Each number is 128 + 32 x the weight over its row's rms, rounded and kept within 0 to 255. Layers, rows and columns count from 0. The size above them is the row's rms in percent of the matrix's.

# layer 10 MLP down (transposed), 1024x384, rms 0.109, rows 232-242, columns 0-95
size [ 86 107 112  97 104 104  90  94 110 104 106]
[[133 159 180 148 157 111 109 168 155 167 112 159 146 128 164 145 142 125  69 146 119 136 136 150 164 119  76 147 102 159 151 225 107 135 115  95  98  61 159 102 106 141 129 124  60 106 158  64 110 146 100 106 176 124 155  59 109 105 128 140 181 198 161 107 172  97 229 130 124 193  77 111  91 138 143  54  83 113 145 145 125 135 153 160 118 118  54 114 100 104 134 125 129 108 186 127]
 [ 83 113 131 106 136 163 142 158 128 112 171 154 106 117 180 161  90 147 173 132  79 168 139 126  73  85 147  93 176 191 171 147  93 118 127 116 168 135 141  76 137 111 141 162 159 142 190 124 194  72 138 183 155 115 104 191 127 125  86 128 167 151 110 104 164 142  74  66  72 178 167 127 156  88  74 107 110 126 131 106 130 115 157 141 177 117 100 158  93  55 129 152  97  84 150 120]
 [107 167 107 118 112 155 128 114 170 141 116  80 143 154  91  80  79 107 139 148 144  68 141  57 174 136 144 114 173 105 121  86 125 201  90 164 162 106 160  95 133 125 129  83 132 119 101  93 172 160 169 139 114  88 145 122 117 154 122 123 173 125  79 198  88 111 125 134 139  82 122 186 111 141 106  83  65 184 115 176 169 127 131 166 169 155 118 163 109 178 162 112 146 164 146 168]
 [103  97 148 150 102 152  97  80 120 102 176 140 135 113  81 109 121 101 114 132 183  80 118 135  84  85 149 115  38  61  84 147 169 113 120  98 102 126 103 153 164 123 135 170 163 101 138 148 147 128 184 115  81 112 117 116 122 117 170 142 111 196 140 166 122 119 170  70  78 164 164  88  87 129  92 136 140 185 140 125 144 114 103 130 107 169 106 125  90 119 128 104  97 154  70 132]
 [114  64  94 140 157 149 117 150 147 128 119 130 157 115 145 162  88 128 119 148 129 153 123 148 108 137 153 132 155  60 156 155  91 152  81  94 139 104 100 104 117  69 138 103 164 177 144 142  86  75 126 145 145  76 166 110 138 115 126 167 143 163  86  73 165 112 148 162 140  95 119 153 144 114 179 149  93  99 100 102 126  56 130  84 122 137 114 116 119 154 140 142 138 117  90 120]
 [147 104 146 126 159 131 114 132 128 110 144 154  92 125 171 151 106 116  82 129 169 114 118 106 136  95 169  77 138 130 130 170 142  47 129  91 113 150 161 161 173 154 139  66 150 184  98 153 100 156 176  99 128 142 135 116 136 157 170 177 163 129 103  97  62 100 159 118 114 125 140 105 133 141 153 165  93 104 124 121 102  91 161 153 120 118 154 112 127 164 160 105 194 120 121  97]
 [141  93 172  97  97 147  69 171 113 159 159 117 141 186 161  92 138 116  48 154 136 201  80 116 125 140 140  99 163 109 199 152 108 152 150  90  66  63 140 185 106 125 113 136 170 109 112 107 142  74  92 202 119 145 139 131 109 163 110 135  96 106 119 164 171 192 131  72 126  58  94 164 128 168 124  94 179 139  75  74 153 136 130 141 108 114 188 107 131 177 120 152 122 144  54 128]
 [144 204 102  95 121 128 132 165  95 134 149 137 163 120  90 127 148 190 138 174 118 104 151 153 155 153 165 143 100 191  88 139 171 182 152 173 221 170  85  96 148  80 126 105 153 162 167 119 136 119 104 131 111 129 121  74  86  83  69 134 149 115 138 108 122 143 158 150 196 135  45  73 163 119 126  85 130 152 119  78 134 130 165 124 125 119 140 161 123 167 160  95 133 121 144 107]
 [115 158 148 153 105 140 120 145 184 140 115 122 118 177 106 125  87 104  80 152  73 131  50  89 121 147 188  90 120 125 128 162 175 137 125 147 127 135 120 127  91  77 107 108 106 137 158 152 139 140 111  53 202 186 125 126 125  82 142 132 134 151 127 105 124 122 153 171 145 132 124 144 171 140 114 159 149 114 117  91 123 162 128 122 144 141 112 171  98 128 159 112 151  99 168 167]
 [143 221 152 138 128 139 181 109 122 132  70 119 135 105 113 111 161 157 138 155 120 156 128  87 172 130 124 163 160 131  53 113  69 122  75 146 126  82 112 102 133  76  86 158  80 122 157 130 120 140 161 158 126 157 136 114 140 125 127 119 107 136 109 127 148 121 150 118 130 141 141 100 129  80 104 118 126 100 125 123 168 120 103 147 139 170  96 123 100 123 156 152 117  77 151 103]
 [204 187 157  70  95  85  84 118 149 123 169  96 129  83 119 148 126 222 102 142 105 104 105 106 101 163  89  75 103 125 176 134 137 123 127 138 143 122 128 109 115 157 116 192 158  77 155 160 141 112 125  95 136 137 127 194 161 141  83 122 145 151 108 135 103 166 153  74 175 131 101 102 163 113  74  97 167  86 149 135 159 114 165 186 113 137 123 119 162  58 100  88 102 134  96 167]]
# layer 10 MLP gate, 1024x384, rms 0.138, rows 233-243, columns 0-95
size [111 111 103 105 102  89  98 116 101 108 115]
[[ 93 159 144 153 126 131 104 140 152  90 135  96 104 125 127 117 149 124 144 142 193 114 188 167 158  95 112 163 129  52  77 162 108 153 164 131 127  76 180 104 142 156 122 108 157 119  95 143 109 124 107 132 119 169 104 105  67 124 137 172 111  59 107 176 139 154  92 136 187 131 155 118 115 144 147  97 238  96 152 146 168 124 128 153 110 165 112 108 149 136 112  92 127 135  84 116]
 [125 165 118  92 123 137 135 105 152 136 151 168  80 159 131  73 102 100 113  91 116 178 191 155 131 113 147 161  87 135  98 124  79 156 113 125 208 105 164 201 144 138 137 136 159 110 151  99  81 140 150  82  87  84 144 175 122 183 149 135 123 180 158 123 112  75 116  88  94 114 134 191 163 103 186  99 138 148 180 156 158  87 135 131 126 106 109 116  94 185 108 139 120 116 141  80]
 [136 149 141 160 176 101 166 155 122 148 121 110 131  76 129 185 176 140 123 140 137 102  76 131 145 113 163 102 102 101 102 168 121 135 152 111 159 153  51  85 173 112 105 153 114 100 124 178  78 113 183 171  84  94 104 140  86 116  10 165  38 139 104  96  81 168 156 138 113 152 141 160 132  67 133 185 111 105 140 106  56 129 180 147  85 135 162 102 115  99 107 142 107 104  85 108]
 [ 81 154 110  94 144 102 117 115 116  91 128 108 149 125 117 103 139  51  61 104 134 142 192 156 180  95 115 158  91 144 105 108 159 145  96 198 107 157 174 126  66 166 141 128 120  96 128  94 126 110 134 121 106 138 176 169 101 120 140 114 129 128 188 126 177 116  98 213 100 124 117  53 163 141 111 135 114 128 109  95 149 135 157 100  93 115 122 135 172 104  76 136 157 130 136 111]
 [170 123 154 116  64 108 110  99 163 135 105 124 103 163 117 215 161 126  77 149 125 130  74 143 108 163 138 128 136 134 173 160 116 140  83  86  99 136 125 154  79 119 141 135 137  93 136 144 139 118 242 135 130 138 118 113 129 159 102 169 174 110 133 178 199 169 150 180 128 123 133 117 170 129 128 110  94 138 130 145 116 147 123  52 138 103 143 134 162 142 117  92 142  82 117 102]
 [107 181 154 123 123 149 167 163 101 176 219  78 211 148 148 195  83 107 135 121 122 109 132 134 157 148  81  83  38 102 109 147 153 157 121 111 152 153 105 113 133 208 134  93 139 129 115  95 117 114 150 141 111 101 147 100  42 152 124  92 122  73 103 164 152 162 120 196 135 139 149 122  97 152 148 104 149  67 104  53 116  98 171  86 109 137  82  98 111 132 101 118 103 118 116 125]
 [155  40  78 118 148 122 130  88 129 130  82 167 127 198 125 164  98 159 120 147 156 107 179 140 112 120 109 180  42  70 131 185 147 131 114 118 144 155 164 155 107  87 168 127 134 102 107 111 115 118 124 158 115 139 115 157 133 209  93 117 144 150 189 129  91 138 123 194 126 135 167 121 121  98  91 154 181 188 194 145 172 149  95 111 140 192 126  87 100 115 192 102  73 129 161 123]
 [159 170 187  69  88 172 132 156 159 143 160 200 163  57 184 209 157 111  45 151 154 119 144 159 122 134  88 122 168 160 135 135 154  78 123 197 166  82 133 160 139 109  91 150 132 137  99 113 100 118 118 143 122 134  91 146 128 135  77 104 138  91  54 119 113 114 140 110 155 109 143 155 154 110 149  91 190 164  84 116 116 130 108  93  90 107 174 114 170 193 106 109 166 185 131 165]
 [154 115  97 120 171 133 120 146 131 122 121 140  68  86 130 143 121 105 159  99 169 108 138 143 173 127 156 142 132  87 143 245 143 106 127 170 101 170 122 106 201 150 179 141 157 149 131 101 150 128 163  84 107 145 138  78 140  89 132 105 117  67 157 171 100 128 200 172 188 110 102 140 151 131 169 115 151 154 110 130 109 148 162 184 142  50  95 146 134 112 165 159  52 110 156  94]
 [109  84 128  58 140 120 137 136 138 100 140  93 125 119  83 182 104 145 130 115 157  51 101 149  70 142  74 145  67 111 112 123  95 194 154 112 146 141 168 188 138 151  50 116  97 133 129 102 194  87 124 126 146 173 158 143 151 132  91 131 148 138 135  86 127  90 137 100 131 169 114 102 132  92 131 112 114 186 150 154 121 107 110 141 101 138 143 127  81 227 158  97  82  71 108 193]
 [168 153 136 181 102 140 135 119 142 151  99 106 146 136 107 136  98 113 122 107 120 126 117  58 133 142 118 135 162  97 174 109 128 140  94 190 115  81 141 100 105 114 128 114 192 156  90 151 122  63 167  78 101 140 127 180 151 144 145 101 147 153 158 126 138 117 162 107  74  95 118 131 157 154 175  92 101 117 129  79  96 106 138 140 140 129 157 106 124 137 120 123 119 171 108  69]]
# layer 10 MLP up, 1024x384, rms 0.149, rows 233-243, columns 0-95
size [112 110 101 111  96  95  96 110 103 104 105]
[[131  53 152  68 149 159 116 157  77 140 146 108 141 105 146 112 134 149 168  64 154 164 136 141 111 171  68  59 146 130 153 101 116 174  79 124 120 130 131 114 148 114 121 170 114 148 129 102 127  99 208  92  81 110 136 104  99 140  83 159 161 174  90 125 101 112 130 102 116 146 148 157 146 107 160 144 112 113 118  66 158 142 122  54 149 155  79 158 118 182 166 142 143 218 146  90]
 [117 147 171  90 125 106 134 139 144  98 120 137  89 143 122  64 149  91  92 160 155 123 151 114 113 164 143 186 112 122 124 124 177 134  92  96 146 195 198 136  69 108  78 123 137  84 119 158 122 148 122 126 137 195 115 147 153 111 132 174  96 219 140 183 162 169 184 177 105  92 123 182 110  94 153  91 115 154 187 144 150 130 114 109 104  84 125  73 135 127 125 151  38 114 145  61]
 [ 85 175 103 130  92 152 117 155 152 132 120  95 160 148 146 116 157 141 126  95 129 141 150 126  91 123 124 109 135 133 182 108 163 152  41 107 115 100 156 192 106 157 199 112  82 161 141 106 173 111  87 128 121 182 109  85 141 183 133  63  84  95 121  84  90 113 107 136 142 105 110 192  82 151 146 168 145  89 157 158 178 161  81 162  75 125 103 202 139 123 115 144 130 110 139  84]
 [145 110  60 113 161 124 134  89 197  91 160 118 104 189  71 156 134 165 122 117 180 156 216 123 117  93  88 125 103 171 154  86 126 134 131 167 115 135  99 116 121 108 167 115 150 132 111 119 112 194 136  74 151 143  94 114 193  49 130 187 120  68 150 115  77 159 111  82 109 174  77 103  90 116  61  78 134 130 129 143 143 134 205  89 140 126 106 142 151  88 129 103 183 129 172 113]
 [111 102  79 129 173 117 152 137  88  95 179 154 124  84 130 142  92 102 105 103  71 189 162  48 178 135 161 159 128 146 106  68 103 169 129  91 113 185 149  60 116 174 115 171 111 111 131 115 153  76  90 152  71 152 106 155 158  87 125 137  97 104 103 138 100 163  93 116 148 152 123 149 135 165 127 162  94 105 120 105 103 129 119 170 115 153 112  77 106 168 139 146 184 187 138 123]
 [154 146 138 153 104  78 122 148  78 165 139 117 165 109  75 245 156 119 126  75 107 100 151 157 146 130 116  44  95 115 136 171 129 145 130 118 157 145  72 124 182 110 121 156 157 133 124 140 163 107 184 169 114  89 110 136 146 124 105 159  75 110  83 135 145  95 146 146 157 141 157  70 137 149 191 108  91 101 116 116 181 130 103 107 149 167 130  91  73  93 100 158  74  85 107 122]
 [147 139 138 141 185 155  89 110  91 153 125 156  68 163 139 109  81 122 198  99 250  51 145 109 112 126 117 128 185 160 190 141 196 156 146 173 134 123 119 151 117 147 106 152 141  78 203 113 104  87  91 170 123 155 133 181  59  93 151 165 132 198 200 175  60 131 168  86 180 142 125 111 111  98 116  93 125 136  85 107  96 166 152 104  78 143 141 156 161 117 115 189  84 129 127 138]
 [100  94  50 128 137 115 101 134 145 144 109 202  83 171 113 122 164  94 152 104 103 166  85 121 195  88  60 106 129  89 102 125 170 107 109 155 170 164 135 139 176 173  78 102  96 104 136 157 132 152 216 104 160 131 128 128 156 103 145 157 117 163 133  59  56  93 170 125 173 127 137 125  89 145 110 181 179 116 188 148 104  99  70 147 166 142  97  86 148 152 162 145 104 138 135 104]
 [182 137 186 104  48 116 110 130 180 111  95 102 133  98 142 193  95  41 129 171  99 138 124  98 104 154 119 138 133 110  97 176 107 114 154  92 115 156 114 205 161 210 184 138 101  86 136 143 148  82 146 144 124 115 179 137 111 130 110 136 149 118 155 156 143 103 147 101 173 121  97 116 116  61 164  76 152  84 178 102 129 113 202  63 151 136 157 166 114 149 121  76 140 122 215  99]
 [ 93 123  71 120 160 126  75 171 120  86 116 175 112 159 131 146 165 128 201 159 151 100 116 138 152  71 212 121 177 126 120  82 117 128  92 167  85 124 110 196 108  88 124 164 148 109 125 166  77 150 165 133 130 106 131 145 141  89 178 130 138 170 153 129 137 150 126  79 129 114  58 114  76 163 169 156  69 155 109 158 222 116 113 133 148  75 115 231 110 129  73 124 165 147 150 102]
 [ 91  91  82  83 163 149  89 133 111 117 150 134  62 112 135 153 133 120 108 123 149 143 164  74 164 151 100 127 130 137  93 121  78 128 164 114 164 119 128 116 140 207 161 137 115 148 130 116 127 140  95 132 122 137 121  88  98 105 119 167 169 135 151 168 186 125  99 150 201 130 127 106 155 114  69 175 160 120 131 191 155  77 174 136 154 159 154  67 102 117 124 161 157  69 153 171]]